From a checkpoint of a small transformer trained on Wikipedia: biases, untied embeddings.
Each number is 128 + 24 x the weight over its row's rms, rounded and kept within 0 to 255. Layers, rows and columns count from 0. The size above them is the row's rms in percent of the matrix's.

# layer 4 attention query, 96x96, rms 0.263, rows 0-63, columns 0-31
size [131 121 124 140 124 131 140 130 132 148 133 133 133 127 140 147 128 130 126 121 125 133 140 137 115 128 125 129 145 121 123 126  69  75  79  86  79  74  71  75  74  77  76  77  77  82  75  75  77  78  72  74  74  75  68  81  82  76  76  76  68  84  77  82]
[[103 126 138 124 102 137 140  96 127  67 147 137 149 158 112 147  85 149 159 113 124 144 134  84 134 137 150 103 117 107 124  61]
 [150 156 126 130 137  63 147 147 133  74 137 132 127 119 101 129  99 162 132 109 127 122 111 159 123 161  92 150  93 107 141 111]
 [134 124 117 114 106 124  78 111 145 152 106  94 163 135 114 136 143  91 135 103 124 140  84 141  94 153 148 142 142 111 212 123]
 [127 136 144 125  88 188 138 129 125 108 140 128 164 123 129 130  94 130 127 133 115 120 105  95 100 142 165 112 172  78 124 120]
 [105 122 107 185 121  99 120 154  78 137 125 145 135 132 146 128  79 147 152 137  98  99 110 137 143 125  92 170 141 155 120 175]
 [129 127 132 113 126 139 104 131 131 156 135 129 143  96  90 183 137 124 108  84 157 119 128 126  63 114 114 163 162 126 159 171]
 [170 130 100  82 126 136 100 117 153 146 124 122 144 165 137  86 124 149 118 103  99 112 106 133 100 102 172 141 134 132  98 139]
 [155 171 132 103 128  75 141 144 117 157 152 139 110 156 161 145 188 162 132 152 127 173 122 112 135 130 148  89 138 129 138 147]
 [108  91  92  97 106 143 142 118 101 144 137 122 117 153 124 125 125 107 154 141 166 172 130 116 122 129 105 112 146 150 128  85]
 [141 121 124 108 114 153 171 156  81 138 112 160 123 136 114 104 130 117 144 143  91 134  88 167 110 115 128 136 105 143 144  77]
 [ 86 111 137 153 105 163 147 155 112  84 145 144 129  88  86 148 108  94 126 116 151 201 151 142 163 141 153  93 147 162  99 149]
 [133 123 122 151  84 116 122 157 117 112 129 153 152  98 130 111 117 138 167 139 104 128 172 145 134  84 122 125 140 114 114 127]
 [182 135 137 150 149 118 145 136  92 128 111 167 141 142  91 159  94 140 159 104 100  93 146 125 113 133 126  68 116 146 124 129]
 [147 119 166 136  77 127 143 115 158 119  90 111 113 123  92 156 175 167 122  76  82 110 137  90 138 181 144 114 113  90 129 123]
 [124 182 129 152 110 129 139 137 113  89 129 150 127  93 132 108 125 124 116 142 123 135 120 152 158 133  95 119 116 109 103  94]
 [121  94 124 173 163 119 121  54 119 139 111  91 129 128 109 103 119 157 152 105 124 133 131 144 131 147 139 161 128 146 134 142]
 [128 157 100 108 147 132  68 150 119 154 110 136 119 144  98 124 140  82 134 157 109 167  98 144 133 137 151 178 118 132 146 135]
 [135 120 131 148  76  95 155 161 102 117 134 128 179 131  87 134 111 111 151 150 162 115 123 173 188 126 125  65 128 138 137 148]
 [163 121  84 141 108 138 109  95 177 118 114  99 101 137 163 120 115 147 109 110 113  96 149  92 140 159 155  95 111 141 152  95]
 [117 158 125 132 156  80 140 132 157 119 127 137 178 106 149 161 175  94 168 130  85  93 104 151 125 154  85 128  99 134  81 106]
 [151 133 166 135 122 110 165 129 119 123 112 153 102 141 128 137 138 100 150 114 181 163 126 127 129 153 120 101 104 164 124  75]
 [135  96 141 105 174 127 158 107 138  68 110 130 150 119 140 119  90 132 145 121 140 121 147 116 139 112 127 142 119  83 130 163]
 [126 181 155 137  93  95 137 129 112 141 139 139 130  80 134  89 123 116 160 137  97 132 126 144 132 157  98 120 162 158 129 115]
 [ 85 134 144  94 167 111 169  83 140 163 154  94 136 126 123 109 152 211 126 150 120 114 125 114 189 122 140 115 107 150 108 157]
 [133 110  74 110 125 134 142 124 104 113 168 146 138 120 170  89 117  84 144 158  88 130 132 117 145 123 119 125 119 135 127 173]
 [ 87 150 124 152 109 144 146  99 100 147 135 172 162 165 143 118 136 145 178 177 109 155 104 143 131 147  92 126 123 148  99 150]
 [128 146  99 132 170 133 114 135 152 155 106 126 157  76 171 138 114 130 136 109 108 130 119 126 165 127  84  93 111  88 109 158]
 [184 134 101 124 118 151 127 128 100 102 117 142 127 103  93 148  95 189  82 100 160  94 141  97 113 178 135 125 178 144 150 157]
 [108 115 164 134 171 136 145 136 112 128 127 150 139 139 111 116 142  97  96 125  84 151 142 196 118 117 149 116 157  80 148  93]
 [113 139 105 111 166  86 118 159 144  96 120 103 121 148 141 152 157 102  98 129 105 119 185  70 122 105 148 107 160  94 110  99]
 [169 145 145 146  97 106 102 112 140 130 140 145 127 154 111  87 123 101  88 109  94 137 121 140 131 137 134 160 160 109  86 165]
 [121 139 125 114  84 110 174 102 138 119 148 136 108 106 119 100 111 134 153 132 113 146 146 119 136  99 142 126  85 167 115 127]
 [125 154 121 180 130  95 143 129 156  74 142  87 148 116 111 131 147 104 187 122  99 144 122 135 137  96  84  86 111 111 129 145]
 [134 122 153 116 173 134 148 136 125 175 119  96 136 109 118  72 150  59 153 153 146 122 150 128 135 111 128 129 130 120 138 127]
 [128 153 123 117 123 117 143 165 133 137 113 127 147 111 161 140 140 101 133 179 141 105 150 129 131  95 126 122 129 130 121 117]
 [161 156 174 117 107 118 167 106 134 138 153 113  94 102 124 140 102 141 138 126 143 150 142  99 145 130 143 117 144 114  92 127]
 [117 118 107  71 131 116  96 155 131 149  80 115 142 115 102 106 114  98 144 102 108 107 127 132 132 116 105 129 111  91  98 117]
 [120 124  86 125 155 105  89 112 118 144  99 130 130 117 128 100 163 107 143 128 120 161 163 116 100 167 116 135 148 147 111  73]
 [107 128 105 155  81 143 113 150 171 131 142 156  84 169 141 125 122 108 112 112 135 105 132 115 141 157 150 123 145 118 108 148]
 [115 118 160 124 149 118 163 121 103  96 177 148 120 104  95 137 141 132  84 111 120 105  93 130 145 103 122 114 116 124  91 143]
 [165 136 125 128 132 156 123 118 125 160 112 122 106 127  90 145 150 133 170 130 180 104 158 123 130 139 119 151 164 122 133 145]
 [ 81 140 144 150 142 155  96 136 139 130 161  63 130 115 121 149 115 119 117 175 133 148 157 112 149 152 132 102 110 160 125 144]
 [126 132  94 175  71 108 109 130 182  85 145 114 107 132 103 112 110  88 188 144 131  99  92 152 134 128 107 122  76 151  88 126]
 [128 179 123 112 137 113 145  96 134 124  85 114 125 148 105 179  79 120  94  98 121 111 154 121 173 122 115 147 132 131 145 135]
 [150 125 117 136 135 154  99 118 126 143 119 130 177 132  98  99 148 123 160 123 152 101 141 135 109 177 109 201  88 134  98 136]
 [144 124 137 160 153 120  84 123 128 139 127 113 143 106 109 141 100 151 100 121 151 112 135 135  83 183 130 158 137 140 108 119]
 [128 143 156 103 117 106 152 124 140  92 108 125 165 179 104 115 152 131 113 102 149 153 177 103 178  97 157 168  94 106 116 128]
 [127 124 129 129 125 115 142 109 155 158  63 119 155 133 100 148 157 151 157 118 162 124  94 109 168 117 121 135 102 129 125 117]
 [152 125 107 132 134 115 140 118 125 139  96 106 149 145 126 146 120 163 101 135 145 147  99  90  89 111 123 138 138  84 115 131]
 [125 169 170 144  82 109 135  89  76 144  97 130 143 112 141 128 174 154 134 129 146  96 120 153  90 156 129 117 143 104 148 121]
 [112 125 120 156 131  89 124 103 114 129 114 137 185 123 153 116  87 128 139 140 146 126  86  83 140 126 112 172 137 139 100 134]
 [126 152 134 111 140 121 169 166 173  94  87 113  84 105 143  89 116 131 109 145 120 161 117 111 100 172 143 131  98 132 114 165]
 [122 137 156 169 152 109 127 172 176 139 122 137 104 139  90 146 166 151 147 161 130  92 108 104 139 113 153 122 141 151 151 117]
 [131 131 125 137 136 146 142 186 105 118 132 134 109 131 126 137  93 101 121 117 138 130 148 145 128 107 153 140 175 155 103 153]
 [136 129 146 154 126 171 143 144 134 158 104 124 143 138 137 131 144 104 138 126  96 183  96  86  95 141 130 117 171 105  84  76]
 [100 142 114 123 140  86  82 133 121 132 108 122 133 145 138 154 129 105  77 131 151 132 162 133 128  88 133 110 125 141 147 109]
 [131 102 157 120 168 119 100 107 122 147 114 181 133 112 138 102 139 113 153 111 103 150 159 175 121 160 129  97 138 110 153 134]
 [165 126 137 118 133 118 131 109 127 132  87 133  98 172 130 134 101 117 161 185 135 132 125  99 151 139 109 136 141 161 121 152]
 [112 125 128 133 120 107 127 173 112 155 116 159  96 103 100 109 163  99  90 110 142  87 124  71 114 140 139 139 120 118 140 127]
 [146 102 155 166 122 118 117 125  88 139 129 155 146 105 136 168 137  75  98 132 135 182  96 150 130 130  80 163 129 127 121 118]
 [119 118 111 113 117  61  87 143  89 117 140 147 157 126 120 169 133  87 131 157 120 160 118 120 120 149 167 119 149  99 118 125]
 [119 156 147 164 149 172 137 104 113 107 190  65 136 144 144 110 118  96 142 131 170 178 151 129 147 129 132 153 128 156 157  85]
 [165  65 140 104 125 131 105 128 148 172 117 120 110 137 114 111 135 161 148 101 136 127  91 158  96 141 123 118 122 119 148 151]
 [169 122 126 111 171 113 177 138 170 134 164 135 153 107 147 120 165 106 103 130 145 122 125  97 149 147 165 150 144  90 111  87]]
# layer 4 attention key, 96x96, rms 0.25, rows 0-63, columns 0-31
size [128 119 119 129 114 123 132 120 127 139 127 129 128 119 127 136 120 124 118 114 118 121 130 131 108 118 124 122 131 117 118 126  72  84  87  85  78  73  81  83  80  85  88  81  79  88  80  73  80  81  74  80  71  79  80  78  90  82  77  82  83  93  84  79]
[[146 131  93 104 109 138 116  96 149  87 119 149 133 128 150 124  92 107 143 108 160 117 142 150 114 164 140 129 125 154 113 115]
 [128 177 143 138 108 122 149 111  80 145 129 130  88 141 149 148 118 154 146  69 154  69 187 129 155 119 148 120 117 155 114 160]
 [163 107 125 183 116 127 114 126 161 129 119 129 121 123  99 108 114 127 119 130  92 106 179 156 149 100 113 117 190 101 108  73]
 [111 135 144 108 147 105 109 136 100 124 145 136 114 102 169 137 132 159  66  92  91 158 157 106 146 153 130  81 121 161 130 115]
 [150 137 152 142 127 122 159 107 108 166 102 110 133 137 110 167 131 100 135 130 141 141 163 110 126 140 114 117 149 105 150 152]
 [139 111 125 153 105 135 129 114 155 120 103 144 122  90 132 128 135 112 113 127 101 155 120 111 147 131 153 102 140 120 102 136]
 [114 166 128 128 140 141 121  93 172 133 102 144 128 123  97 121 109 151 110  90 139 141 155 136 113 150  98 139 137 137 123 100]
 [102 125 158 135 155 114 149 148 168 166 105 123 142  90 117  92 114 142 160 107 154  72 119 132 112 137 180  94 128 123 174 144]
 [148  97 104 117 156 166 127  98 128 103 116 144 108 138 109 114  97 125 187 138 111 151 141 132 136 107 160 152 150 117 176 109]
 [ 98 153  94 141 139 125 139 143  94 154 108 173 110 147 116 113 143 121 149 101 157 180 130 138  97 117 168 121 164 129  53 121]
 [109 105 126 113 102 164 102 119 101 129 153 139 101 113 145 140  98 100 135 161 109 138 128 123 122 111 166 117 127 146 148  93]
 [130 146 132 159 104 101 133 120 123 143 178 126 105 164  99 166 129 138  77 158 175 104 124  93 111 151 116  89 145 133 142 153]
 [ 78 151  96 151 166 134 184 109  93 134 106 103 119 113 133  99 145 164 117  90 132 126  98 124 122 165 141 102 148  84 165 122]
 [165 108 120 133 161  96 141 121 109 162 148  89 133 145 142 133 140 197 109 119 157  95 104 150  99  78 120 120 155 115 135  85]
 [139 184 161 121  91 117 133 110  50 122 155 125 143 146 181 122 133 106 139  92 166 156 137 100 110 153 148 143 138 136 119 122]
 [136 106 117  90 133 164 175 107  85 106  95 117 100 142 109 132 148 140 123 101 137 155 115 152 147 111  64 132  92 111 116 153]
 [121  85 142 106 128 189 119 141 132 163 118 112 159 108 138  94 120 152  75 116 127 133 118  92 104 150 114 106 152 182 111 124]
 [125 131 141 156 133  72 122  79 104 110 173 146 102 111 117 136 162 124 143 179 126 153 140  89 109 110 102 161 134 110 138 109]
 [ 96 157  98 130 121 145 137 130 114 131 152 134 153 122  94 100  82 159  88 147 149 113 146 139  88 119  99 118 146 128 148 142]
 [135 153 114 140 140 120 134 156 147 125 103 118 121 136 158 122 138 146 135 162 143 120 159 113 138  60 130 140 136 103 159 149]
 [125 162 151 109  79 144  83 130  92 110 176 120 121 102 148 148 115 138 148 106 134 117 112 109 133 129 162 158 153 101 117 121]
 [129 132 100 170 146 142  95  86 125 150 129 175 118 117 108 157 165 126 138  91 107  80 109 142 140 126 170 105 139 145 135 110]
 [151 156 165 152 114 131 140 110 116 156 130 116 157 107 130 162 134 126 165 152 156 172 138 116 110 116 112 117 108 106 120 169]
 [146 143  87 114 157 143 157 113 129  85 109 153 115 120 111 126 129 161 120 125 103 120 132 109  73 149 106 111  87 103 128 152]
 [114 161 151 155 118 110 123 137 113 147 116 151 129 126 112 128 105 115  76 148 136 121 131 123 111 114 148 142 113 131  84 105]
 [168 132 141 149 111  83 136 123 119 124 148  81 133 141  85  95 137 114 129 143 114 106 136 152 130  98  74 128 121 141 124 129]
 [126 166 107 152 136 109 176 121 163  98 114 115 116 135 154 118 111  76 138  99  95 102 179 138  92 132 177 124 136 135 169 135]
 [ 92 143 163 134 113 118 116 104 100 153  90 133 114 153 149 137  84 127  74 122 114 123 114 128 114 168 164 116  94  88 127 127]
 [155 148 130 142 147  81 147 124 135 138 145 123 174 107 149  82 147  71 128 106 103 171 126 147 100  79 120 111 147 141 125 116]
 [125 146 124 112 123 138 143 171 164 119 142 139 137 140 212 150 129 141 117 141 167 118 138 136 133 118 139 143 119 147 173 104]
 [173  87 145 128 123 100 147 152 138 171 145 142 146 121 107 141 127  92  83 123 126 123 115 122  91 125 129 133 124 134 162 134]
 [114 176 142 125 135 142  95 129 104 109 148 126 133 119 112  87 125 154 128 158 157 118 117 167 147 145  98 111 119 119 118 121]
 [154 112 109 146 128 128 114 136 122 126 167 110 134 111 137 133 126  93 145 111 104 130 104 162 148 153 142 143 119 108 122 149]
 [136 117 165 118 112 108 126 191  93 116  91  90  99 128 147 101 126 122 116 133 141 116 174 134 117 129 184  90 131 109 145 151]
 [117 172 118 163 131  94 123 118 116 169 130 144 100 127 118 184 169 126  81 138 139 125 125 130  93 160 131 136 130 153 134 135]
 [115 171 113 160 133 121 152 121 106 143 122 117 133 140 127 117 102 132  92 154 159  94 141 153  98 152 147 129 137 182  83 117]
 [ 88 131  77 125 134 131 123 121 177 122  96 120  90 106 138 164 123 113 136 136 106  94 125 114 131 126  94 157 134 188 110 107]
 [133 124 135 114 143 170 121  89  89  73 116 130  98 144 106 141 116 164 118 164 108 143 144 183 154 138  95 121 141 145 141 129]
 [149  99 104 125 117  94 120 149 143 108 155 156 126 115 120 131 117 180 113 105  97 139 154 168 121 127 132 155 149 119 183 107]
 [ 87 113  71 116 189 161 145 154  95 131  81 163  99 109 137 164  98 171 103 106 135  91 131 121 141 181 140 131 172 131  94 170]
 [135 108  77 139 114 131 135 147 156 162 117 124 159 127 157 110  90 142 117 111 162 115  95 137 105 134 119  67 127  94 148 104]
 [ 94 129 139 151 130 118 153 136  98 140 121 140 153  94 166 150 136 122 164 118 138 165 130 151 150 128 105 142  95 100 156 131]
 [120 138 139 135 140 149  91 136  71 143 109 143 109 114 137 149 130 151 102 129 151 134 122 159 121 126  70 140  88 142  86 121]
 [156 134 143 112 122 123  88 151 118 108 120 129  83 115  95 151 109 126 150 147 150 142  96 127 121 160 134  87  90 107 128 162]
 [103 117 150 137 158 112  84 127 130  96  97 147 144  95 111 115 105 151 148 131  97 127  85 142  70 140 123 120 136 115  89 108]
 [144  99 120 140 119 144 118  79 115  90 124 137 122 151 123 125 122  90 145 104 111  91 105 156 183 128 127 120  62 126 144 111]
 [106 134 105 109 130  96 121 155 180 104 147 148 111 153 148 128  92 135 139 131 177 127 121 110  85 117 182 144 123 124 119 122]
 [112  91 125 102 133 121 148 111 106  92  77 123 113 100 103 104 138 143 167 108 134  94 147 136  97 118 126 140 133 142 126 127]
 [140  93 124 116 171 122 120 162 129  90 135 119 136 118  97 148 157 151  93 129 116 124 101 106 149 118 130  98  98 117 114 123]
 [ 87 124 135 136 118 143 108  90 147 157 150 190 140 110  91 117  93 127 153 124 117 126 125 143 141 163 142 115 150 115 158  92]
 [131 138 112 101 114 125 122 162 109 117  93  86 103 169 113 125 107 173 173 169 138 118 121  75 122 167 108 141 115 102 112 119]
 [140 158 169 139 132 127 111 167 184  96 101 107 120 119 162 118 145 150 106 129 111  96 161 113 148 139 144 110 112 129 116 140]
 [140 117 104 146 182 125 120 107  86 146 120 176 139 127 120 168 137 102 161 139 110 116 177 150 107 173 177 122 149 106  78 156]
 [137 152 147 139 151 149  97 148 111 137 140 153 138 139  92 161 107 116  90 123 115 117 154 191 141 159 122 148 164 135 183 102]
 [118 107 124 180 139 157 153 124 103 111 168 117 128 151 140 104 128 156 106 102 114  97 136 127 132 146  94 177 118 137 144 141]
 [ 88 163 125 115 165 118 107 140 159 154 114 155 130  96 122 145  96  89 142 140 141 128 157 161 128 108 138 140 126 101 123 139]
 [111 115 122 130 131 114 124 111 157 109 135 137 163 129 127 115 142 133 142 134 105 146 125 179 170 140 148 126 167 123 106 117]
 [147 141 120 159  47  94 151 129 115 136 133 129  79 106 128 119 111 146 163 116 114 154 128 167  98 148 147 106 188 112 126 127]
 [141 139  92 119 125 141 137 131 139 153 107 119 120 163 123 160 101 116  84 112 114 137 113 135 121 113 182 143 141 179 120 139]
 [108 104 103 181 122 154  95 107 184 152 132 129 113 132  84 134 128  89 143 163 117 141 155  98 134 127  84 137 153 116 159 121]
 [152 101 105 169 139 132 127 141 150 123 145 172 158 123  94 107 137 109 114 101 149  65 165 137 129  88 146 117 141 132 120 116]
 [111 145 162 132 114  81 118 144 117 131 145 110 128 141 113 148  80  87 143 130 173 125 101 125 132 144 117 144 156 170 125 148]
 [131  66 132 124 164 108 146  89 177  91 130 107 110 124 107 138 124 108 158 123 141 115 144 127  75 136 145 107 144 169 101 115]
 [112 121 112  93 142 108 138 136 148 160 127 128 138 137 152 125 146 142 118 150  93  92 133 136 102 150 170 125  99 139 183 132]]
# layer 4 attention value, 96x96, rms 0.242, rows 0-35, columns 0-31
size [125 117 108 116 116 133 131 111 125 123 109 115 117 117 120 117 123 125 120 131 130 118 112 123 115 116 108 117 117 107 113 118  83  87  85  94]
[[ 76 185 115 101 140 166 132 122 140  97 113 118 158 125 126 150  99 136 123 162 121 112 145 169 104  80 117 135 150  51 155 123]
 [159 147 117 116 125 178 120 100 114 122 150 110 115 161 135 135 119  88 123 143 110 117  96 126 121 111 163 134 151  61 123 114]
 [123 139  97 114 142 149  80 134 137 126 111 106 129 114 101 125 144 146 131 143 116 114 123  90 156 131 154 111 113 103  98  93]
 [189 124 142 164 146 141 106 100 133 140 119 160 107  90 109 183  91 143 143 127  86 152 150 123  96 120 106 157 135 108 107 146]
 [137 136 138 121 174 149 105 164 154  78 103 110 135 126 122 128 151 114 125 142 125 128 129 132 126 137  92 103 112 125 151 175]
 [139  83 117 160 161 140  70 138 100  97 130 172 116 132 155 117 127 134 205 142 137 125 156  60 170 140 143 150 150  92 146 108]
 [115 103 167 123 106 151 108 141 101 138 117 106 152 145 127 123 107 137 121 120 121 142 126 121  93 142 136 103 128 102 143 125]
 [137 121 122 128 157 126 112 112 125 140 193 106 112 133  85 115 158 159 125  50 150  94 136 128 111 148 113 123 121 122 154 114]
 [139 129 105 118  91 141 139 143 138 122 116 145 135 126 136 109 106 125 136 123 160 177 121 101 134 156 139 147 121 155 106 139]
 [129 161  74 126 137 130 100  92 140  90 121 138 106 117 148 102 121 102  88 145 123 153 111 144 128 104  85  72 123 107 146 156]
 [ 91 119 117 136 124 172 150 120 125 124 127 131 144 167 100 110 152 172  76 144 102  97 136 141 115 116  56 159 182  55  76 133]
 [115 145 123 126 117 122  62 112 112 106 153  88 139 136 139 153 158 101 117 120  91 140 136 125 124  97 172 146 150  79 125 121]
 [146 115 145 121 138 163 162 132 101 141  90 123 159 100 115 128 165 105 131 145  74 185 120 174 143 131 157 137 151 147 170 130]
 [113 110 119 106 117 121 102 152 118  83 158 149 118 102 154 182 145 138 108 143 172 120 144 146 121 108 123 163  82 156 115  72]
 [137 135 131 139 111 126 123 139 119 101 102 151 130 137 157 121 137 150 162 119 149 129 144 122 109 119 109 116 122 117 145 138]
 [116 146 110  92 143 124 130 135 100 106 120 166 137 152  95 129  74 166 120 119 118 144 129 136 101 130 167 127 189 134 151 162]
 [127 113 162 120 146 126 158 118 148 117 128 129 164 134 114 112 160 164  97  97 145 145 113 154  98 121 137 174 196 113 150 123]
 [134 132 141 115 138  95 142 125 130 126 138 114 148 105 111 152 147 136 128 143 137  92 112  90 109  94 123 143 105  87 123 139]
 [115 191 131  98 115 164 100 130 120 101 146 119  94 144 152 153  91 106 180 122 155 162 118 122 129 111  92 146 132 134 159 111]
 [112  82 113 115 125  99 144 100 146 154 131 137 124 120 136 132 134 161 187 182 109 127 121 141 127 107 130 115 133 112 129 122]
 [107 111 148 144 159  69 114 131 102 142 138 126 127 122 127 179 169  94 134 146 109 149 103 146 129 166  97 142 131  95 105 137]
 [125 160 132 141  90 143  85 113 138 171 168 118  99 124 181 149 143 137 143 141 143 133  93 104 123  68 121 116 111  94 123 142]
 [155 113 127 108 132 128  93 106 102 177  87 122  85 144 134 162 137  92 109 147 129 137 146 159 135 186 122  75 161 141  92 114]
 [122 107 113 106 152 118 157 115 110 117 105 117 161 120 148 148 168 164 142 108 106  91 179 112 135 116 114 121 100 133  78 155]
 [115 146 141 107 123 152  73 128 159 102 108 174 170 153 148 127 139  94 126 172 109 142 166 126  94 136 122 161 139 147 127 121]
 [108 144 124 131 134 131 121 114 171 106 108 123 150 135 157 177 147 106 135 151  67  91 118  94 128 158 116 154  98 141 153 123]
 [126 123 132 169 134 122 121 116 124  94 138 153  89 100 188 123 127 105  84 128 107 107 150 132 155 110 107  99 109 160 107 106]
 [113  86 134 144 131 125  92 102 107 142 105 118 160 117 118 118 114 146 135 136 116 100 127 141 142 191 160 149 142 119 133 162]
 [153 100 114 126 135 136 122 129 153 110 175 132 135 104 178 123 140 106 165 148 120 174 142 109  90  95 125 150 146 160 147 128]
 [146 128 106 136 171 158 120 139 190 108 145 134 122 138 111 107 140 151 146 169 137 108 111 121 151 121 112 123 121 100  83 105]
 [ 81 127 134 140 123 113  97 121 157 133 105 102 140 103 174 102 101 124 153 134 153 136 101  96 140  87 151  98 133 139 110  94]
 [107 152 127 119 110 163 144 126 100 130 126 133 135 140  60 136 107 133 148 175 157 114 106 135 132 138 152 149 161 112 158 164]
 [136 130  89  94 148  99 112 109 138 147  95 133  94 170 111 159  68 145 108 113  86 127 136 110 147 125 120  71 123 141 131 103]
 [174 171  78 139 161  94 120 167 147 133  93 100 167 122 119 126 137 130 114 105 133  92 121 151 124 105 149  63  82 134 158 120]
 [189 148 104 126 144 133  75 107 147 119 113 116 120  75 154 124 148 124 151 102 127 127  84 119 129 107 130 105 101 161 165 189]
 [152 152 165 127 111 140 159 154 147 142 124 156 128 113 146  82  87 103 129  94 143 154 131 132 172 153 109 121 106 167 118 153]]
# layer 4 attention output (transposed), 96x96, rms 0.215, rows 0-35, columns 0-31
size [116 112 107 108 110 120 125 102 120 113 106 113 115 121 117 112 118 118 111 124 118 116 108 117 114 114 106 111 108 104 110 117  86  91  92 100]
[[ 99 144  80 101 111 106 142 129 150 165  69 112 107 134 115 147 105 121 132 106 154 131 182 122 111 126 139 144 121 165 153 135]
 [146 138 142 102 137  80 123 120 153 140 112 121 118 152 143 135 109 121 140 134 140  98 127  99 127 162 153 162 112 134 102 115]
 [ 94 101 123 102 159 114 116 117 138 152 125 150  84 119  98  80 115 108 116 172 119 157 135 145 119  92 169 132 120 151  96 126]
 [130 120 113 123  79 101 119 128 122 125 140 124 100 116  80 118 124 129 177 154 105 218 107 114 121 100 101 114 132 115 132 146]
 [110 115 104 105 152 129 126  85 153 135 164 172 158 156 115 103  95 174 123 129  96 129 119  94 128 124 119 140 103 140  94 163]
 [135 115 136 121 103  82 145 154  96  95 151 161 127 120  79 135 112 129 158 130 186 134 163 138 145 130 144 114 145 141 149  74]
 [149 153 171 129  93 176 116 114 131 135 115 129 113  94 133 136  76 120 104 100 140 156 170 120 125 152 142 145 162 134 168 128]
 [140 139 124 142 120 144 125  98 155 128 144  74 107 151 118  67 143 156 129 115 167 129 119 117 134 144 140 131 134 126 161 102]
 [163 141 104 155 106  97 139 166 125 127 150 160 115 169 173 121 100 160  99 114 149 146 125 111 126 145 129 178 116 124 136 123]
 [129 112 106 144 133 129 201 109 116 161 175 156 130 103 122 113 171 194 122  93  62 123 148 113 114 109 124 109 111 112 114 131]
 [155 123 120  99 104 108 117 126 144 142  70 150 108 173 109  88 130 155 136 149 110  77 139 124  87 130 140 130 137 107  94  85]
 [ 75 165 137 139 132 100 132 126 159  99 138 139 119  83 121 165 126  99 129  90  92  93 170 175 138 109 162 125 133 137 123 143]
 [118  80 148 170 136 149 150 133  92 141 109 147 150 102 140 103 140  86 127  94 116 140 141 169 117 139 120 159 101  91 115 125]
 [125 160 141 113 116 120 141 123 123  99 151 156 162 133  92 141 186 152  67 115 160 118 168 160 156 105 159 160  85 152 116 105]
 [144  77 152  97 165 105 125 128 118 130 113 147 154 149 127 133 144 159 122  88 141 138 136 131 111 115 125 189 141  79 172 145]
 [102 154  97 106 154 122 170 153 129  97 108 107 105  96 135 151 130 193 148 105 146 160 136  85 156 155 138  80  89 115 111 131]
 [121 119 174 141 144 148 140 146 158 141 113 101 108 139 125 137 169 128 130 158 136 140 145 167 114 159 144  98 146  84 146  68]
 [154 102 143 106 121  80 130 105 131 146  88 120 111 118  88 145 148 129  62 142 164 112 118 114 139  98 125 116 135 148 145 190]
 [109 150 102 148 136 142 175 117 164 118 144 144  82 129 155 120 128  93 123 116 157 155 149  98 125  59 130 126 135 176 126  84]
 [110 116 132 152 107 115  73 116 111 141 107 143 164 140 139 118 182 117 161 125 138 132 103 163 136 144 143 121 157 125 147 127]
 [120 100 122 167  53 146 137 147  77 120  87 183 130 121  88 117 109 110  89 135 162 149 138 110 143 157 100 129 142 121 118 129]
 [101 130 177 123  91  73 120 156 132 116 172 144 126 123 150 159 123 115 170 148 175 143 149  77 137  79 124 100 157 116 139 140]
 [134 153 127 111 104 149 103 121  86 102 105 152 127 117  88  99  80 132 123 118 149 134 144 159 106  94 109 129 137 189 119 125]
 [129 113 161 143 163 138  98  77  89 123 140 127 158 137 118 167 111 162 146 134 177 133 155 156 147 160 165 183 151 146  97 134]
 [114 137 109  81 141 149 155 157 103 127 162 181 137 145 113 100 145  72 121 187 125 162 138 152 140 100 152 138 144 159 107 121]
 [ 92 122 128  96 117 104 102 128 171  99 126 156 170 101 149 153 138 126  90 168 120 119 148  62 148 105 120 149 159 119 102 139]
 [110 100 111 137 120 105 127 110 109  59 122 130 160 138 168 120  81 112 116 177  95  99 145 148 150 136 134  92 119 110  99 117]
 [146 157 116  83  73 151 102 119 157 115 119 148 139 121  93 123 128 184 138 162 134  93 119  74 121 200 138 131 110 130 150 117]
 [ 91 139 116 103 158 127 132 119 119 103 113 165 125 151 160 154 198  89 138 143 151 150 113 112 116 125  94 174 107 120 161 132]
 [130  97 159 110 118 128  97 110 149 138 108 110 137 144 138 146 121 133 157 156 104 156 101 129 138  74 132 151 101 114  65 125]
 [147 124 140  88 167 106 141 115 102 125 121 174 144 153 123 166 126 120 105 124 147 126 119 133  93 123 154  84 129 144 120  71]
 [123 141 125 119 132  88 186 159 122 179 122 134 120 118 106 140 140 165 179 132 155  76 132 139 134 130  74 108 122 152 101 184]
 [113 143 170 125 104  99 100 105 116 105 111 132 139 127 116  96 133 107 129 118 156 144  85 128 148 105 170 130 134 152  86 171]
 [145 123 147 130 118 125 122 136  96 134 142 107 155 144 102 107 151 152 143  93  90 162 110 116 123 117 107 163 159  94 112 114]
 [130  89 165 134 125 109 128 117 103 124 140 145 158 140 123 120 156 104 158 156  95 173 151 132 167 126 115 144 134  93 137 135]
 [134 126 101 154 155 102 121  60 160 157 122 127 128 132 134 146 177  81  96 101 119 120 106 133 130 132 107 147 157 134 144 133]]